From a checkpoint of a small transformer trained on Wikipedia.
Architecture: RMSNorm before each block, rotary positions, no biases in attention or MLP, untied embeddings, normalized queries and keys.
Each number is 50 + 10 x the weight over its row's rms, rounded and kept within 0 to 99. Layers, rows and columns count from 0. The size before them is the row's rms in percent of the matrix's.

# layer 9 attention query, 128x128, rms 0.16, rows 21-31,53-63,85-95,117-127, columns 0-63
141:64 68 61 47 74 63 44 56 38 51 51 53 51 49 54 53 38 67 59 36 44 60 58 45 33 57 38 61 50 55 40 41 31 51 59 46 56 64 46 64 55 32 50 66 40 50 49 59 64 66 52 69 46 59 49 65 43 46 54 44 42 68 49 39
096:48 53 40 27 57 53 39 51 60 54 24 61 34 70 47 47 61 65 56 29 66 60 55 26 42 52 44 51 49 48 35 45 41 34 56 51 51 54 38 57 38 38 31 72 53 51 55 47 41 73 57 58 29 42 49 51 60 53 48 69 42 56 49 37
097:52 54 62 52 66 38 55 60 49 46 55 48 36 58 51 46 67 52 52 48 45 65 66 50 37 51 39 36 49 49 52 46 52 41 55 20 61 41 62 57 76 46 48 62 45 35 35 59 52 43 63 51 51 54 59 59 64 39 63 58 45 66 56 45
103:43 54 38 66 59 55 43 51 63 60 41 49 42 51 59 59 49 49 57 45 34 76 45 34 50 60 46 44 60 50 35 71 42 54 50 28 56 48 56 60 61 55 37 48 37 52 50 56 55 63 56 56 56 49 61 61 46 51 59 67 49 44 47 25
096:58 49 55 43 58 25 51 58 42 45 39 53 30 49 49 53 53 44 50 60 52 60 47 51 50 39 66 53 45 43 54 39 45 44 55 45 60 51 58 23 62 58 54 38 41 62 34 48 38 37 31 44 58 46 48 46 65 38 46 33 49 48 48 59
098:54 51 39 53 63 65 48 32 46 49 68 47 60 46 40 40 39 50 41 68 48 30 48 42 48 48 47 71 51 53 44 61 49 75 43 42 48 54 53 45 68 39 44 51 47 38 56 68 46 44 64 37 57 51 41 36 38 52 50 24 37 45 64 57
099:52 61 34 36 57 49 38 51 38 43 33 60 35 43 34 62 59 57 50 57 55 44 54 38 37 47 45 51 36 43 32 23 56 45 68 43 49 68 57 45 38 44 70 66 42 38 58 40 48 55 28 54 58 50 47 43 46 45 53 59 41 60 49 51
080:56 47 65 55 53 52 69 43 52 41 66 24 53 49 50 42 47 47 47 49 35 59 47 49 46 34 27 53 32 40 60 56 21 43 50 55 47 47 40 52 62 57 49 51 37 57 26 56 54 48 59 28 73 35 47 55 47 55 45 65 51 49 53 59
080:63 45 56 52 50 45 44 57 56 37 60 57 40 68 58 41 48 40 41 55 61 47 40 67 34 37 31 26 45 62 64 41 59 53 68 56 50 52 46 49 50 38 50 43 43 25 60 47 47 30 50 40 46 51 54 47 33 51 57 50 68 63 43 62
083:48 40 53 37 45 35 61 65 63 49 43 37 46 48 55 35 60 51 51 50 59 46 45 53 45 52 55 46 41 42 41 37 71 51 52 30 43 54 35 23 47 54 67 49 65 38 50 33 47 26 54 56 39 45 49 54 53 62 54 56 47 34 43 47
102:33 56 51 63 45 49 48 36 48 32 56 47 60 53 64 58 54 60 40 54 51 50 49 43 35 69 42 49 74 48 55 48 48 58 57 43 58 60 44 44 44 52 44 55 50 55 40 58 80 72 62 49 33 51 54 57 38 42 41 54 31 56 56 42
092:62 48 74 52 72 45 61 49 43 42 43 62 43 50 42 72 51 54 54 29 40 74 41 40 53 54 52 55 50 31 60 37 45 42 55 43 63 46 53 57 49 45 35 63 51 43 61 61 55 63 41 54 56 50 51 62 61 57 58 56 26 66 46 33
078:45 47 57 48 74 52 64 48 52 59 48 55 45 49 42 28 56 59 44 44 45 57 45 67 49 76 55 49 41 62 42 38 66 41 42 56 56 66 50 59 45 42 68 60 43 36 40 48 47 65 47 54 67 47 53 51 68 44 48 47 52 64 52 31
091:45 46 54 59 56 58 15 55 58 60 37 69 33 43 60 37 48 59 46 46 49 24 45 51 46 51 51 53 60 62 39 49 35 36 32 53 49 63 48 50 32 31 50 56 56 54 47 44 58 47 65 49 33 65 46 57 49 46 54 42 61 57 45 34
091:32 62 27 59 59 63 49 32 59 62 53 54 37 40 52 42 31 56 54 42 41 34 66 43 41 44 55 50 66 59 45 52 59 61 38 61 41 65 52 54 47 55 56 47 49 54 37 63 60 55 64 37 63 54 47 56 37 57 50 57 47 43 62 37
090:49 75 58 51 58 40 41 38 56 43 52 48 30 29 53 53 40 46 44 62 57 52 51 51 33 46 30 74 30 44 47 42 52 45 54 52 51 44 50 45 44 40 53 50 53 56 60 35 50 51 72 32 42 65 39 45 37 53 56 43 67 47 48 53
101:58 53 46 45 63 62 39 48 49 56 59 60 60 57 47 27 64 46 51 47 42 31 51 59 42 40 45 60 24 47 44 47 60 50 17 64 40 45 41 53 55 38 50 43 51 55 53 43 44 41 43 47 32 46 40 30 58 86 57 31 64 47 56 59
117:64 49 75 42 52 50 52 42 61 46 32 49 54 36 65 52 51 58 38 64 55 54 50 43 59 60 58 68 47 45 34 39 48 51 35 23 52 46 31 55 34 50 43 55 45 52 55 34 53 52 35 44 54 60 53 31 56 37 31 48 49 65 46 55
110:48 51 46 40 44 53 45 46 52 50 48 59 64 39 49 24 42 58 51 51 61 26 42 42 42 56 36 52 33 56 65 59 38 39 47 34 40 51 61 44 32 57 50 58 22 55 64 46 58 38 53 56 48 69 49 42 37 54 45 45 50 46 50 66
105:50 69 44 53 58 36 61 47 44 53 51 57 48 54 66 41 35 41 63 68 58 34 36 55 32 38 49 37 66 72 50 47 43 49 60 62 55 52 57 55 37 66 54 56 60 33 54 40 44 45 58 51 59 43 61 60 33 33 48 47 52 34 46 46
136:65 45 71 53 59 45 57 65 46 40 57 46 20 52 48 51 35 41 40 34 55 53 53 32 68 49 51 48 43 44 33 51 31 63 61 42 45 51 43 58 59 35 43 33 46 56 63 60 41 51 42 48 60 53 38 56 43 40 68 42 64 50 44 48
112:68 50 58 46 65 48 45 52 46 35 78 51 30 63 31 48 44 64 35 52 60 56 63 41 55 49 42 64 67 66 39 46 41 36 42 45 40 40 41 50 43 57 38 52 54 69 51 56 46 65 52 57 55 55 37 64 59 28 49 58 49 52 38 54
129:59 61 68 50 75 50 48 46 37 35 31 52 46 45 57 51 55 55 58 49 55 73 52 48 38 56 36 54 46 49 38 26 43 44 67 30 62 67 33 48 45 42 54 79 55 57 37 58 67 69 49 57 44 42 39 67 54 39 48 58 51 63 57 46
088:43 24 47 45 54 47 57 55 54 58 62 49 41 64 46 34 39 58 38 57 47 45 61 54 29 48 44 40 34 64 51 55 59 38 61 55 58 32 50 44 61 66 42 42 51 52 51 38 43 50 49 40 44 50 55 42 66 40 70 65 43 49 41 44
101:61 50 52 62 60 45 54 61 52 53 46 53 47 36 62 56 43 61 60 33 45 36 49 36 25 58 45 40 62 50 41 59 53 51 52 40 58 59 68 39 54 47 46 48 55 60 42 41 54 60 62 68 32 61 54 73 54 54 58 49 37 49 49 39
121:54 58 32 40 47 46 55 67 56 60 61 47 40 41 73 46 45 66 60 52 35 63 48 39 47 74 51 49 64 60 49 60 67 51 50 51 64 42 53 59 48 69 48 51 33 49 57 44 47 61 42 58 58 47 59 51 40 49 66 52 45 44 53 41
106:72 43 56 46 49 41 44 53 27 54 40 48 34 51 46 50 40 42 51 55 63 53 57 61 53 29 40 67 40 39 50 40 57 54 36 43 46 46 53 53 52 57 56 67 46 56 50 39 47 43 46 59 66 28 43 41 51 39 41 37 32 50 51 64
093:50 36 55 60 48 49 45 54 47 37 51 56 44 35 40 50 45 32 41 34 52 13 46 48 56 31 51 50 53 40 56 47 70 55 48 57 36 45 44 28 48 57 58 55 50 37 56 57 41 45 60 37 46 46 37 55 43 59 47 48 61 52 64 44
101:39 50 37 59 38 43 63 56 55 48 35 43 41 50 46 53 55 42 49 49 41 38 55 45 33 40 49 39 61 34 38 59 38 56 52 36 41 58 52 47 49 54 39 35 41 44 32 63 54 51 61 68 46 55 40 41 60 38 58 50 48 54 63 52
098:60 40 63 44 43 52 66 50 59 52 57 49 54 55 34 48 53 47 39 60 37 52 45 30 35 61 54 55 42 54 53 49 40 42 54 69 44 40 36 57 59 72 54 36 41 61 70 50 38 41 42 33 53 60 55 40 61 52 38 50 62 41 45 73
102:62 59 38 50 64 57 55 54 37 46 54 64 63 48 47 46 45 41 55 37 71 33 45 49 60 52 54 43 25 48 47 39 56 41 53 46 58 35 46 41 48 39 60 59 51 42 61 46 31 47 40 46 52 53 51 44 48 69 48 34 72 35 47 44
096:50 27 60 65 63 43 62 34 51 49 64 34 51 42 44 42 70 39 51 62 52 58 38 57 42 56 50 42 56 37 46 52 39 60 44 41 45 42 52 36 49 47 72 43 39 49 45 61 56 38 50 50 53 40 56 40 42 41 45 50 60 41 42 50
100:37 52 61 56 45 57 36 38 59 53 55 30 35 63 55 67 54 40 56 57 58 60 46 40 53 41 56 50 72 52 40 42 39 59 79 40 49 53 60 49 52 42 58 46 40 53 38 60 68 56 42 51 59 38 62 51 57 59 47 70 45 57 62 56
097:52 60 50 49 69 52 49 55 51 53 40 35 26 55 45 50 46 46 43 37 39 58 48 58 30 41 37 58 39 61 67 26 56 67 19 60 49 58 56 66 52 43 45 55 59 44 24 66 64 44 58 47 51 48 64 48 58 41 45 57 60 73 51 52
115:57 57 49 59 44 50 48 57 60 44 53 54 44 30 51 53 59 47 44 44 50 50 45 42 53 65 48 53 46 44 55 57 45 62 36 49 41 25 66 62 40 60 37 48 34 53 35 34 47 56 46 55 49 47 59 35 53 58 58 49 37 58 54 55
111:45 62 42 53 54 46 50 35 47 60 64 53 56 54 42 26 58 61 55 46 41 35 41 35 42 60 59 44 60 38 37 62 61 52 58 54 53 54 55 41 42 39 68 64 41 70 40 48 43 48 61 41 42 75 65 53 46 42 61 58 34 61 49 52
098:52 47 42 46 52 52 60 45 61 83 46 56 53 44 52 30 66 58 51 61 45 35 50 39 38 48 54 31 63 45 53 58 52 35 51 38 36 53 63 60 55 66 58 39 49 42 43 54 44 74 64 52 39 50 52 42 46 71 48 58 51 38 33 44
106:57 52 46 44 72 45 48 65 58 48 58 40 38 52 60 59 51 62 38 37 52 52 48 59 52 53 43 61 41 34 50 55 30 52 51 50 37 56 33 58 46 22 58 41 56 47 55 68 49 54 73 69 47 61 32 54 64 62 50 43 45 62 44 45
103:48 53 25 51 51 40 58 40 57 62 54 51 62 44 41 58 73 50 40 53 42 41 45 50 55 53 39 46 47 59 57 60 49 68 48 55 52 57 54 38 41 45 50 51 51 67 48 51 42 49 36 44 63 55 49 43 44 77 62 64 52 64 33 49
119:38 69 44 31 55 48 33 47 30 50 42 70 54 43 60 46 49 60 60 31 55 47 48 56 65 64 61 61 49 45 28 49 58 44 67 52 44 35 56 57 46 47 57 41 52 57 68 54 50 38 39 67 44 55 39 38 49 51 50 47 36 66 60 65
113:46 72 26 39 53 44 38 55 56 57 62 71 50 51 33 52 48 45 61 64 70 48 43 40 37 31 39 57 38 59 45 60 43 46 47 42 70 43 52 32 31 53 52 50 34 46 87 49 39 42 56 55 48 64 41 46 35 59 47 50 67 41 66 53
099:62 60 51 50 48 60 59 63 44 42 58 43 56 58 68 41 46 57 53 55 39 35 52 53 36 46 47 43 40 44 48 38 54 49 58 46 55 50 37 55 43 53 44 38 61 62 71 47 35 62 56 40 43 50 69 58 35 45 52 47 46 33 49 42
102:52 64 55 47 47 44 37 53 56 50 47 42 30 66 37 59 45 48 52 59 59 56 52 51 56 34 61 58 48 32 38 35 52 60 68 62 34 58 59 33 54 35 53 33 46 66 49 50 44 37 50 48 59 53 46 47 51 54 49 67 59 58 33 41
118:37 67 57 68 63 30 47 47 57 31 45 53 51 63 51 56 36 54 48 56 49 78 57 60 52 62 52 57 67 54 52 31 57 47 59 41 59 44 45 35 72 27 36 50 58 48 56 74 37 61 54 48 53 70 31 54 56 46 41 54 47 58 46 60
# layer 9 attention key, 32x128, rms 0.153, rows 21-31, columns 0-63
070:31 57 35 47 53 43 49 53 59 42 44 50 62 54 44 55 52 58 44 55 62 41 70 44 35 65 43 48 45 45 34 43 43 47 64 56 58 61 52 56 43 33 47 50 35 60 71 60 49 59 48 52 48 58 37 62 35 55 53 42 62 46 47 30
102:43 46 51 66 51 62 55 58 54 63 46 55 41 48 44 55 37 50 56 50 38 47 66 31 42 67 52 32 59 50 55 61 59 53 52 55 59 56 55 61 65 44 61 52 52 60 66 47 55 57 52 53 54 51 61 50 60 34 47 52 47 45 55 60
103:38 48 56 45 45 71 61 41 57 68 58 46 52 52 34 43 50 54 46 50 42 44 48 44 54 46 63 44 68 53 53 63 47 35 68 43 48 52 58 55 53 45 64 72 49 52 39 56 56 37 58 36 35 74 59 55 57 47 57 61 42 74 57 46
112:48 43 59 74 43 65 46 49 57 76 50 61 52 53 47 68 48 58 51 43 46 39 54 40 47 58 50 37 64 56 46 49 33 47 28 47 42 47 76 50 49 38 48 52 37 40 49 45 56 59 51 63 48 69 49 54 59 55 44 43 58 51 48 48
110:57 66 60 55 54 52 48 65 29 35 40 51 41 57 52 57 58 59 45 58 66 58 35 66 49 58 41 52 41 49 45 50 52 40 59 51 59 69 57 53 37 52 45 39 58 40 68 44 34 58 38 59 44 69 42 66 54 47 53 51 68 60 29 59
109:59 47 46 42 49 36 50 53 43 58 49 44 54 57 48 51 45 53 35 44 41 41 39 54 49 52 29 54 41 50 46 57 38 61 44 31 54 39 57 45 27 26 53 44 44 44 46 53 38 68 54 56 49 62 60 51 34 65 50 51 60 39 33 59
104:50 72 58 53 48 48 35 41 45 62 34 75 54 55 28 41 51 59 59 51 35 46 42 40 37 60 60 65 48 49 34 35 39 47 48 37 52 56 47 29 34 47 53 54 40 57 45 39 61 41 59 45 44 78 71 48 43 48 52 45 48 54 51 40
111:47 44 36 55 57 34 30 55 45 48 71 70 71 65 53 47 50 50 54 54 72 34 61 54 46 36 30 51 44 51 39 64 36 49 58 26 38 56 36 49 38 47 45 55 34 44 61 61 37 54 33 47 46 55 48 61 47 55 50 42 54 40 52 59
126:47 61 55 49 46 63 36 35 54 51 41 55 57 62 50 51 47 56 49 54 61 36 31 46 28 47 26 47 56 48 41 41 48 41 54 28 68 43 60 63 36 60 40 54 57 42 60 39 31 37 62 53 47 62 55 57 56 60 36 61 56 29 46 50
129:48 50 47 55 52 54 42 75 54 53 41 44 36 58 58 46 56 60 44 50 48 59 64 63 56 35 56 43 56 56 42 43 53 56 63 71 44 58 44 47 73 43 51 44 58 54 49 56 32 57 44 48 45 66 18 50 50 62 76 40 75 51 48 61
108:64 55 41 49 49 49 53 45 54 47 70 54 49 53 46 68 63 58 49 59 47 71 74 62 44 69 62 57 66 50 44 38 49 43 67 51 44 54 43 32 44 53 35 75 51 59 49 60 44 59 70 49 58 54 50 43 59 50 33 50 43 48 62 59
# layer 9 attention value, 32x128, rms 0.168, rows 0-10, columns 0-63
097:46 45 60 58 54 44 56 32 38 63 50 52 60 51 45 31 69 47 52 59 62 59 60 76 59 44 42 49 52 38 39 38 64 44 46 38 52 38 57 39 38 58 43 59 37 44 43 34 54 50 36 57 54 47 40 61 54 66 55 64 33 54 42 59
093:49 40 59 71 44 39 51 43 43 54 61 55 67 61 66 35 36 38 57 41 57 41 58 45 50 28 38 47 54 55 26 61 51 49 62 46 53 52 56 67 52 28 37 40 41 38 43 43 49 45 60 57 34 30 53 38 44 60 48 22 47 58 66 54
099:59 63 50 36 34 67 63 63 56 56 39 48 49 44 37 65 40 61 49 39 46 48 42 51 40 51 69 32 56 38 61 60 54 57 69 55 55 62 43 72 52 31 39 55 53 51 30 57 43 55 54 60 52 51 48 59 29 49 47 58 44 56 55 47
099:55 53 46 42 66 41 43 67 52 55 41 47 68 57 44 44 61 61 43 56 45 33 47 67 65 38 65 44 56 45 42 31 45 30 30 49 48 51 23 42 30 55 44 51 43 58 53 31 58 50 36 42 34 61 36 60 56 53 52 33 61 55 30 43
099:43 68 51 49 56 41 48 42 50 47 79 38 39 42 33 55 50 60 39 46 54 67 44 48 73 51 56 36 51 50 45 58 50 50 69 25 44 49 52 54 39 58 61 30 55 46 53 32 51 51 44 59 40 57 44 59 52 37 56 29 53 46 66 61
106:35 53 45 46 43 51 58 50 55 52 42 57 29 55 68 38 44 38 56 32 57 42 59 58 47 39 53 41 54 60 62 40 61 34 33 48 40 58 54 56 41 41 64 44 47 66 59 56 58 49 58 52 50 60 34 53 22 39 47 42 55 46 48 61
100:48 42 52 47 43 41 49 43 46 53 58 57 45 54 56 48 49 45 47 40 46 42 56 37 44 51 38 53 47 58 57 48 31 35 33 54 51 55 29 53 60 74 36 40 33 22 37 45 41 50 54 61 52 40 52 46 47 48 51 34 67 58 51 37
115:50 40 52 77 51 56 53 45 40 46 40 43 53 53 47 50 69 44 37 27 39 56 31 44 74 46 46 53 52 61 61 57 26 54 46 33 48 70 59 55 55 45 56 54 60 45 54 64 53 60 50 35 46 49 67 53 42 49 47 49 55 51 43 44
103:54 27 62 44 52 40 49 40 51 55 57 49 64 55 34 51 53 35 39 43 57 58 49 70 55 54 60 41 50 27 67 40 53 45 64 62 53 38 54 41 66 60 39 48 46 45 33 56 49 41 44 44 53 51 82 56 38 35 54 51 54 67 39 34
106:57 62 61 54 43 47 48 71 59 49 51 36 62 39 45 64 45 52 29 53 53 62 44 47 43 48 42 36 55 54 58 39 40 42 49 63 28 56 44 54 52 28 40 55 32 40 40 34 37 60 66 59 55 59 54 47 54 62 53 51 62 66 29 44
101:56 50 58 46 38 48 65 55 50 50 54 51 33 53 45 41 39 46 45 46 40 41 35 51 49 40 43 56 38 34 50 53 56 49 40 59 57 57 56 56 43 51 46 49 71 60 50 55 42 60 53 45 47 49 38 72 45 57 47 49 35 61 54 60
# layer 9 attention output (transposed), 128x128, rms 0.934, rows 0-10,32-42,64-74,96-105, columns 0-63
106:45 53 41 71 51 51 42 60 36 64 49 46 37 54 58 44 47 48 48 62 55 52 45 46 41 60 40 52 55 41 47 58 33 41 58 51 45 56 47 39 47 65 48 61 56 60 48 45 61 52 67 52 84 56 67 56 35 57 54 57 47 43 46 52
093:50 38 37 67 47 52 55 63 45 45 64 35 44 47 65 33 39 60 40 47 42 51 51 62 36 63 36 59 46 46 60 42 43 48 26 60 42 53 51 52 34 88 45 43 59 62 39 49 54 54 63 46 60 58 55 51 42 41 37 58 48 39 54 40
112:46 55 59 46 51 46 54 48 61 47 49 43 41 42 61 22 45 66 43 63 52 38 34 61 66 64 50 59 45 63 58 41 69 42 53 49 41 49 59 26 63 53 69 53 52 42 47 43 40 46 35 41 44 39 44 43 53 34 63 53 48 52 55 62
114:64 83 66 60 44 60 48 36 53 56 53 62 38 31 68 61 52 35 60 58 59 42 71 32 55 51 49 58 58 41 53 47 59 54 45 44 44 57 43 48 59 46 50 60 43 58 36 53 53 59 30 54 39 53 49 48 40 51 47 47 49 61 67 54
117:45 63 63 51 57 58 58 55 51 51 50 58 39 65 38 48 50 73 60 58 63 51 53 44 36 76 46 56 39 64 58 48 50 42 31 37 64 67 52 50 38 60 55 80 55 56 46 59 60 62 53 64 52 59 61 47 57 55 42 60 37 62 54 47
103:54 48 48 52 33 45 53 29 48 28 67 50 48 55 40 42 54 46 58 40 48 29 36 58 51 45 37 46 34 44 41 58 36 51 50 54 44 46 47 32 55 63 60 35 46 32 40 52 33 54 53 45 45 34 49 61 50 42 57 47 48 52 61 39
112:31 30 36 44 52 52 53 46 53 41 45 40 53 56 54 42 63 37 48 48 51 59 60 56 56 39 71 54 61 42 58 52 66 55 20 47 38 50 52 43 56 35 53 61 50 66 59 55 51 36 51 45 46 29 46 41 46 42 55 58 39 48 53 47
125:33 46 30 43 33 64 41 44 42 59 46 56 62 48 61 50 47 42 43 60 54 34 52 60 57 60 45 44 60 58 50 60 55 60 36 64 48 40 44 54 35 56 38 53 59 54 48 37 52 57 63 36 47 33 42 41 53 54 20 53 39 42 51 39
116:47 55 42 65 54 58 36 59 59 64 56 57 32 33 36 47 56 56 62 48 57 50 38 47 60 65 52 59 50 67 49 43 46 73 38 58 48 64 62 48 31 32 50 53 68 62 42 48 50 54 64 58 58 41 40 46 57 56 30 64 53 24 43 58
120:48 66 50 60 37 40 55 47 54 69 40 47 52 39 50 56 41 50 64 65 45 56 47 48 65 50 69 59 51 45 47 62 42 45 50 43 48 37 76 47 49 53 44 51 56 35 49 69 59 64 52 61 43 55 36 48 43 40 68 37 35 37 68 47
099:51 57 66 49 60 44 53 46 39 55 52 64 45 43 42 55 64 69 43 41 53 54 60 37 47 72 55 60 43 61 46 40 34 39 55 47 44 54 47 63 51 23 54 30 39 50 43 52 60 60 39 55 46 43 48 57 56 34 66 60 45 69 62 60
102:48 61 43 54 51 41 47 41 68 49 52 60 56 61 52 49 74 47 48 70 46 29 56 29 45 54 58 48 45 57 31 52 53 49 54 36 72 55 40 55 51 41 54 51 47 46 67 65 41 59 44 39 38 60 51 34 62 59 37 52 35 62 32 37
101:51 58 62 57 62 43 37 40 65 60 43 51 46 53 44 47 57 25 42 46 54 58 40 55 68 54 47 46 39 40 57 24 42 60 42 54 72 45 57 52 68 52 56 48 44 54 57 66 52 46 48 50 67 47 40 40 66 46 68 51 64 39 41 53
097:54 34 47 45 50 57 45 42 43 37 60 63 43 42 49 69 43 62 56 30 61 58 63 54 52 52 41 31 48 49 41 57 51 52 64 49 34 54 47 58 50 22 45 44 50 37 58 42 50 41 58 38 55 48 55 41 56 35 50 59 46 46 42 55
088:48 45 59 78 47 46 54 72 46 60 58 39 54 57 49 34 49 30 51 52 46 53 34 48 40 79 49 46 48 45 58 49 62 40 19 57 61 49 52 49 59 49 46 53 44 39 53 62 58 59 65 56 57 51 74 46 45 47 49 62 38 51 55 53
082:61 44 30 54 42 60 42 60 73 56 72 55 53 46 54 39 64 51 51 34 37 48 54 62 34 59 45 48 48 35 56 61 67 44 50 55 50 35 46 41 40 55 50 66 44 47 53 56 54 67 44 61 48 37 45 43 59 61 51 43 50 43 37 59
096:47 58 58 55 59 54 47 43 52 56 57 57 45 64 49 30 54 59 50 72 50 37 47 52 50 44 55 64 77 48 57 44 60 47 43 56 61 21 58 45 51 51 48 58 62 50 68 60 59 36 52 47 42 62 40 50 60 61 57 38 49 54 55 66
097:50 64 72 64 44 54 67 44 46 59 40 58 65 31 63 47 51 43 43 52 65 62 54 51 56 53 47 37 43 55 42 34 40 52 66 26 49 46 51 52 54 32 42 62 43 55 59 46 57 59 39 52 29 58 35 46 50 63 19 50 54 42 49 62
095:50 55 37 43 51 41 50 51 58 55 69 48 40 47 60 67 42 54 18 42 53 50 54 56 55 41 43 64 59 52 42 37 63 42 54 57 41 50 58 45 55 47 46 47 41 49 54 48 66 69 55 71 69 56 41 52 73 47 61 68 71 47 54 44
095:52 49 45 46 52 48 42 54 31 48 45 53 57 59 41 57 45 52 64 56 37 50 36 57 46 73 55 37 50 41 54 52 68 60 46 36 31 47 41 60 51 57 45 39 44 44 43 49 54 79 50 60 54 47 72 50 58 70 55 29 47 60 60 55
095:65 49 50 43 74 55 56 62 31 49 65 54 49 48 51 56 33 62 56 47 40 43 57 53 52 34 32 57 45 51 60 58 44 54 53 49 43 58 44 30 43 40 48 48 54 42 52 48 52 37 41 44 57 55 59 52 52 53 53 56 49 39 49 52
101:48 50 42 47 62 63 47 43 45 34 55 47 70 43 60 66 49 54 47 62 34 63 61 45 50 55 59 42 46 34 24 52 59 60 38 52 62 38 45 53 70 43 45 72 53 46 59 35 30 49 44 39 67 52 39 28 62 58 41 55 66 36 48 49
096:57 48 52 49 42 59 29 49 43 49 40 55 51 54 40 47 44 63 51 35 54 47 29 63 66 42 54 40 35 50 46 27 70 46 51 44 46 42 42 56 44 48 51 54 48 41 35 50 53 41 36 68 28 46 68 56 71 53 62 37 68 47 43 64
106:53 57 48 49 49 49 57 67 44 54 50 45 42 54 46 55 40 61 41 47 35 36 57 38 67 44 55 62 82 51 38 57 82 61 46 55 48 47 50 26 33 45 38 42 35 42 53 48 57 42 34 55 56 52 54 48 42 45 49 40 42 63 33 46
102:51 41 58 53 74 49 62 74 68 48 58 40 76 62 46 54 57 62 51 69 41 69 48 54 58 35 47 44 54 57 48 54 48 54 38 40 65 51 50 61 54 59 57 50 58 47 48 72 44 40 54 65 61 56 53 37 57 58 48 43 48 64 40 44
095:48 60 47 44 52 49 34 43 43 52 37 53 66 53 47 55 53 65 57 40 72 47 56 53 59 42 38 47 43 37 34 44 32 43 72 54 53 52 59 45 29 38 51 56 59 55 62 35 48 68 41 61 49 55 54 42 66 39 44 34 58 38 25 49
094:60 54 56 41 62 61 48 41 46 62 37 49 50 50 48 39 49 35 56 61 59 45 59 41 57 33 57 63 42 55 62 55 65 44 40 50 35 64 52 28 58 63 56 45 42 37 55 40 44 31 48 38 35 50 53 52 41 35 45 51 40 54 68 41
104:50 57 57 55 43 50 47 30 74 53 57 42 56 54 45 62 50 38 44 41 63 53 52 45 50 44 69 44 56 50 62 55 57 60 54 55 30 58 57 54 52 54 48 27 52 66 38 53 41 42 50 37 58 45 67 50 36 74 41 45 52 49 44 52
084:54 25 43 52 39 55 49 56 43 49 59 36 42 53 43 55 47 47 59 52 49 41 46 45 48 46 53 44 65 43 51 61 67 43 61 70 46 43 52 33 39 42 60 47 49 40 62 27 63 38 47 59 61 59 55 59 60 33 71 51 47 46 61 55
101:57 42 46 42 41 44 64 37 66 55 40 65 33 41 34 40 61 48 52 52 50 56 55 55 34 34 45 39 52 59 37 50 39 61 50 47 38 38 39 61 54 40 56 56 40 53 23 52 35 27 59 40 58 49 61 41 43 50 32 54 58 48 30 53
095:68 62 48 68 41 49 50 40 64 55 52 28 30 47 76 42 53 61 20 57 49 43 56 48 26 52 53 61 55 38 47 43 37 48 53 42 51 51 47 31 51 54 47 60 49 54 51 68 62 54 63 49 56 44 54 47 49 51 56 49 48 50 41 40
093:46 49 58 67 44 61 39 56 47 44 47 54 51 57 60 56 50 55 51 40 55 55 57 40 62 62 73 56 61 58 25 33 56 53 49 46 63 36 72 48 54 37 43 47 57 52 49 37 65 62 48 51 45 51 59 58 48 52 51 42 56 44 55 51
105:62 53 42 49 58 41 60 65 58 54 30 35 49 66 56 46 37 41 47 48 35 57 45 58 42 57 37 44 76 49 62 61 50 55 59 60 43 41 45 54 38 64 52 47 51 40 70 62 56 64 46 45 50 60 37 68 36 66 44 37 54 49 52 57
098:52 44 74 31 61 53 79 45 57 38 60 49 61 38 53 58 39 43 56 33 40 65 46 56 51 29 47 48 28 51 53 52 33 44 51 59 43 41 56 57 49 55 49 38 31 48 46 52 39 48 54 44 46 59 33 55 50 27 45 41 69 51 60 34
097:45 51 36 33 47 62 54 38 59 49 47 64 70 40 48 64 67 58 51 62 60 51 53 51 24 51 74 51 52 47 47 71 53 43 55 43 36 59 47 37 50 36 60 60 54 44 55 32 46 63 60 50 30 52 55 42 54 55 41 56 51 51 63 49
089:37 49 51 45 32 47 44 46 26 64 50 44 47 64 46 44 60 27 46 47 51 34 51 45 38 43 52 63 42 45 66 51 51 41 48 52 51 37 36 42 39 62 53 58 39 56 49 40 62 59 37 37 33 46 47 54 50 64 37 46 72 43 61 47
091:45 43 37 34 52 53 58 37 39 32 55 44 45 47 40 49 45 61 47 49 35 58 42 57 42 55 42 68 51 69 54 60 43 66 63 53 59 44 53 46 52 68 56 46 55 54 61 50 54 45 70 47 67 36 37 47 35 70 82 55 32 57 56 51
095:44 34 49 44 39 46 47 44 35 44 43 45 58 42 62 63 33 52 53 48 54 44 43 62 62 33 43 38 61 52 41 37 42 69 65 78 58 45 56 61 62 34 41 47 66 53 51 59 50 57 52 42 57 61 58 70 53 55 46 55 88 35 54 40
085:53 46 34 48 65 48 51 66 44 72 34 45 72 41 48 56 48 50 43 63 38 67 44 36 57 57 41 47 46 47 39 47 57 49 45 42 53 59 49 45 45 59 41 64 40 56 57 44 56 69 46 48 50 41 33 20 64 58 30 55 44 50 59 45
084:46 65 49 41 46 40 27 53 51 37 52 70 48 61 46 53 56 63 53 47 44 39 44 45 40 56 44 43 34 57 38 55 33 59 69 44 52 49 50 65 52 52 62 47 56 59 33 59 55 56 61 27 46 53 56 52 42 58 48 43 49 55 36 62
086:51 50 64 48 71 46 45 62 45 52 55 36 47 47 48 53 43 61 69 58 58 63 60 47 47 54 61 58 51 42 71 46 54 53 60 47 59 68 48 37 45 47 45 35 58 54 61 54 45 48 41 51 19 58 49 61 43 59 59 56 50 61 65 57
089:53 50 75 42 43 49 48 34 46 45 40 62 76 58 56 56 47 49 48 54 42 51 59 37 62 41 45 48 45 34 46 62 58 45 54 53 53 55 47 55 59 61 63 55 32 45 67 51 51 44 36 43 53 58 37 57 54 35 51 48 45 54 60 49
105:53 44 39 39 49 57 43 39 57 62 57 51 40 60 42 24 58 50 40 57 44 40 30 55 48 60 50 53 43 61 61 59 63 54 57 53 55 51 37 64 47 79 63 38 30 61 64 55 52 35 46 51 56 60 47 32 57 53 49 53 48 61 45 44